Weights of a small transformer language model.
Size: width 128, 4 heads of 32 (1 for keys and values), vocabulary 8192, 4.07M parameters.
Architecture: no biases in attention or MLP, tied embeddings, exclusive self-attention, hashed n-gram embeddings, capped logits.
Training: 149M tokens, 9489 steps.
Each number is 128 + 32 x the weight over its row's rms, rounded and kept within 0 to 255. Layers, rows and columns count from 0. Numbers have three digits each. The size before them is the row's rms in percent of the matrix's.

# layer 4 MLP up, 256x128, rms 0.116, rows 246-253, columns 0-127
101:111101136196183170078173160142144163109063135120126148130139086077120102145148107131152098107123050161097185115110196123076118122124147130061138090112151180100139086185086064166149108119127102141119105137108144106093115113120174134195188125107140109154181151199157121146111090128130129154064130150131124209094098150128148135181160128076121116128173123107118175128125115150135104098104
106:173104086122081131143098125155124083158104073121111077109171131132125177112164134146097091055108173179137134136225186129120135106131163194135138144150065116130196113131091119073157192125110121143160173144112151138055159126135131107114153170129200149119126121167176153115136166121107127128159092105133086125100073120194141106074154135112091125116109129157112102147140171089168160135095
104:104156191170139101094106179160144142157135130090157095120129101134121118096098158110062170139165110078140120144108104105105105105186120115179137114138138185138116083131189072133047132145130155149159102169180162153083126122069150132168132160125094143158102161095121158128078131074180146093208156089158099148169099085108153167109143170159055111117126115198120113113107170145149128133112
095:094139153150120133131104154118214052095120065095142151143073127190133141048110124157064151107128098118113080111148143132148111162161126146130065129131192182173101157142108115124132111125064128158098091152153144150182137097139089149084120147116135134099073166117156140168129149154113123097113082200079064154082097139106106132096138123118103089165078110138153170142147130187154142094108
102:130085081171044119119077126177123131060147070107128071110078090155120160170165118136106145210141160160118105075154093143124132095157182147127127098084154128126105144089164142082134140089102103130113079138056163182105109130125194153102099058127196117102111130109121147140152143128163112125138063135101110085138143153110097136140125095130108104184129130102150121075081104177110157122143
103:161092082126099178154196109103136093089110148151161144133133152135131094146157106155192170154109138149147106136117123107115137078143153113104174167112122113122088088078173138190067112123090123147174186123132062182094118115124091095178122080121080139099139169138175115085161133149124126081098092149104149154160117161126104096036111091125052187160183122129136110174149107099135131167148
095:122139102122150068115104091092125157124095133145082186168144115125107216153160043156172146104178047145139145083125100134115142079081182125128109157125093073162150122147105173149171141086151105107090089100116098137164114114094142103129112193134139181135118151143085116160177138151081146152064083090123146132092117073128157125120123125111178158122097118123189170113129160109126184166131
107:113135145164114120117093132183093191204106172114122102101099123118146144146137095111133120205104166154126209135124082108115185131132154099125131093162152125083167136098124101087169182185151111160145161176168106137143135135162140160172161152130118159137130053082130100147064116207160106150188170085097182151133143132112129142117078102127113147134082139138150123126205123116137113182150
# layer 4 MLP down (transposed), 256x128, rms 0.181, rows 246-252, columns 0-127
090:119149097121135155141048181149148127186134171059153118147159180121182152117146133081126098205143114131155110132096159128146033178071143162161092144163161085176153140116156129151161191112115120124100146077126155128180138158127153097157079126119123158125088134169157130118138146120164155184148077168127172122117150183049139138143139065119154136078125114155116132113141139153162114099163
102:089139101112116080157154140088084152092203139079133142124103113179120155157152157198129178103097095144129111135112140126125097113108096095105113192161154082147126158096072116129055147097199171134153190170118155137125094128165127096090119065060131104121130132117167125096140107113103154147124101107144191151139116103170075062121111137132094139106205065120190101109125115133105125137161
114:162112152151098176123103123135075163094172120107148102086103134144101140139106117088126196136077126151127147140059119153105111127104119085131133123101136174168171099122171123170119178094183140181176178190162156146185096180116119130139125135173091108080152200122118143124097170110158163122169133145134158122144145214151164132122162063167117148186170101170133096090135117195089147129135
099:099116115129110099129130155114125075131185182109168096120159114153179154088161133127115153148138071144147144064148159108151148160132072118103163126117150091100084094125098066091114114147087138137123129112079133117163146102135141077190134097113111125088205184082133105175112107149118094112105120142155091073087122071134142123063133059114117163101109185224171134164124128163169174133144
104:112155079141166110103125178124177091152121126105135151122120105076074134127007099186154094131102114085141145185116163131109130141082107136128171131135129162142138143189081135105207147109177124198121113067126183127161113115107107189103162143169108155140151169112150119127093145098128141105121097120128115142162127137140185109152075188159143085090051141185098147107149134109135129103142
087:073127095156161157106161096117195144140099083124137101113118145076147168128168112132160138140108089081157099079174146123095117107075149103113130170145136112144147110124104093092120168122173197131148162213119114156071165150163153132167146182088140158153175117148125093139092110111151157094185106126128104135117154099142146115179150192124144124164153174117164076133148109112211085136042
096:117154128074137177091218190087140114100128153089139155082136132138096161143158107110125156102108128142066120145099125096129099109093149093140137139130159084135158121102160080126083100095129099166119093144105146084139148128111070079091112083071080068115132094137144109163098124155168102138130153124081053131137119051095104122119091159146142110174096112093152141086116055163039147115119
# layer 4 MLP gate, 256x128, rms 0.116, rows 247-253, columns 0-127
113:120119074123073129199171123140150077166091139121134110151092197069156160134140186139173101146141112121159132064177143118097145119115171129127115172115235147104154160096156127204124129146130151137109105146080083078109182068167139094140111078076155138191094129088146150168166166112148141110151093095106120128127086122126148103129127129106122143118094125103095107128079096078171095143133
092:062147161140250140106181119131154123080076092077104160123121122070117108185164141148122104106099176140085141103164113077111167144167155111163152090074104161161149128087166157156082167125134140138089096163103175142147122097079118168143099122120102156151119139131120089144103149078073127161131140119128178124151138185132121167124114130045117124149062143126095175123111110125087127098102
099:100096074139150107115101118064174152115149119126093106209136134128102073145147148160151193133166181104137145144138106143145117146132103130070150132150145137025123111136064159129118182181104135171168142093117160087136129112097166118074146181174144176116188187138124106147135101123150156125167145101134119072176143095147121183174156082062132099117128103121112147157120093150136152071152
113:131143111112116106124104066100071111120161166110055123083062082117161152123208134159124111153170123077123121118149183091150122128160181143113104173117140083138126149110146151139078140081076124057158111111124117164050129051118169121107150113088135119114191142151119094118115139075157202154181087154134119131156111107139146084127148100128105096097116097108112135083109151130121092055119
110:164132096087148171147151118077091094064092130091133140088155150128157112115084072113126143096140131126131150120096180116122078158088075134192161145150109107166096082148121191072125114135127135123186101151111102064091120095175144148116150117177158132132115095193124112116176114154097130134173143137085183126200179194113094134081107153147212157088125130113127092134124070132110126115104
092:102072168090070157185113082118116128115101178089104222172128111088133143100099072141157159084134104140128109095102156168114211155132156130109139093126090097135177104158093078165164119118161111141092085137128114126081150135112107112097103140130127122102104087144127125154120059128166113143121181138131137104110092095183147133131154079098177079186123162124199175157100104071124114134089
103:115122145127091156144173135054144072130174160158176211127172086142129097148085147130124187156112169142124169114112155171164138126150114099138152196123165126103087139140110088173118089154117140133092111088064110133122108106133108145094122138177195132070040137092137133089075074177135165131079164121146120129089143085123146111160051147162110139125152121185135161146134175113127110122126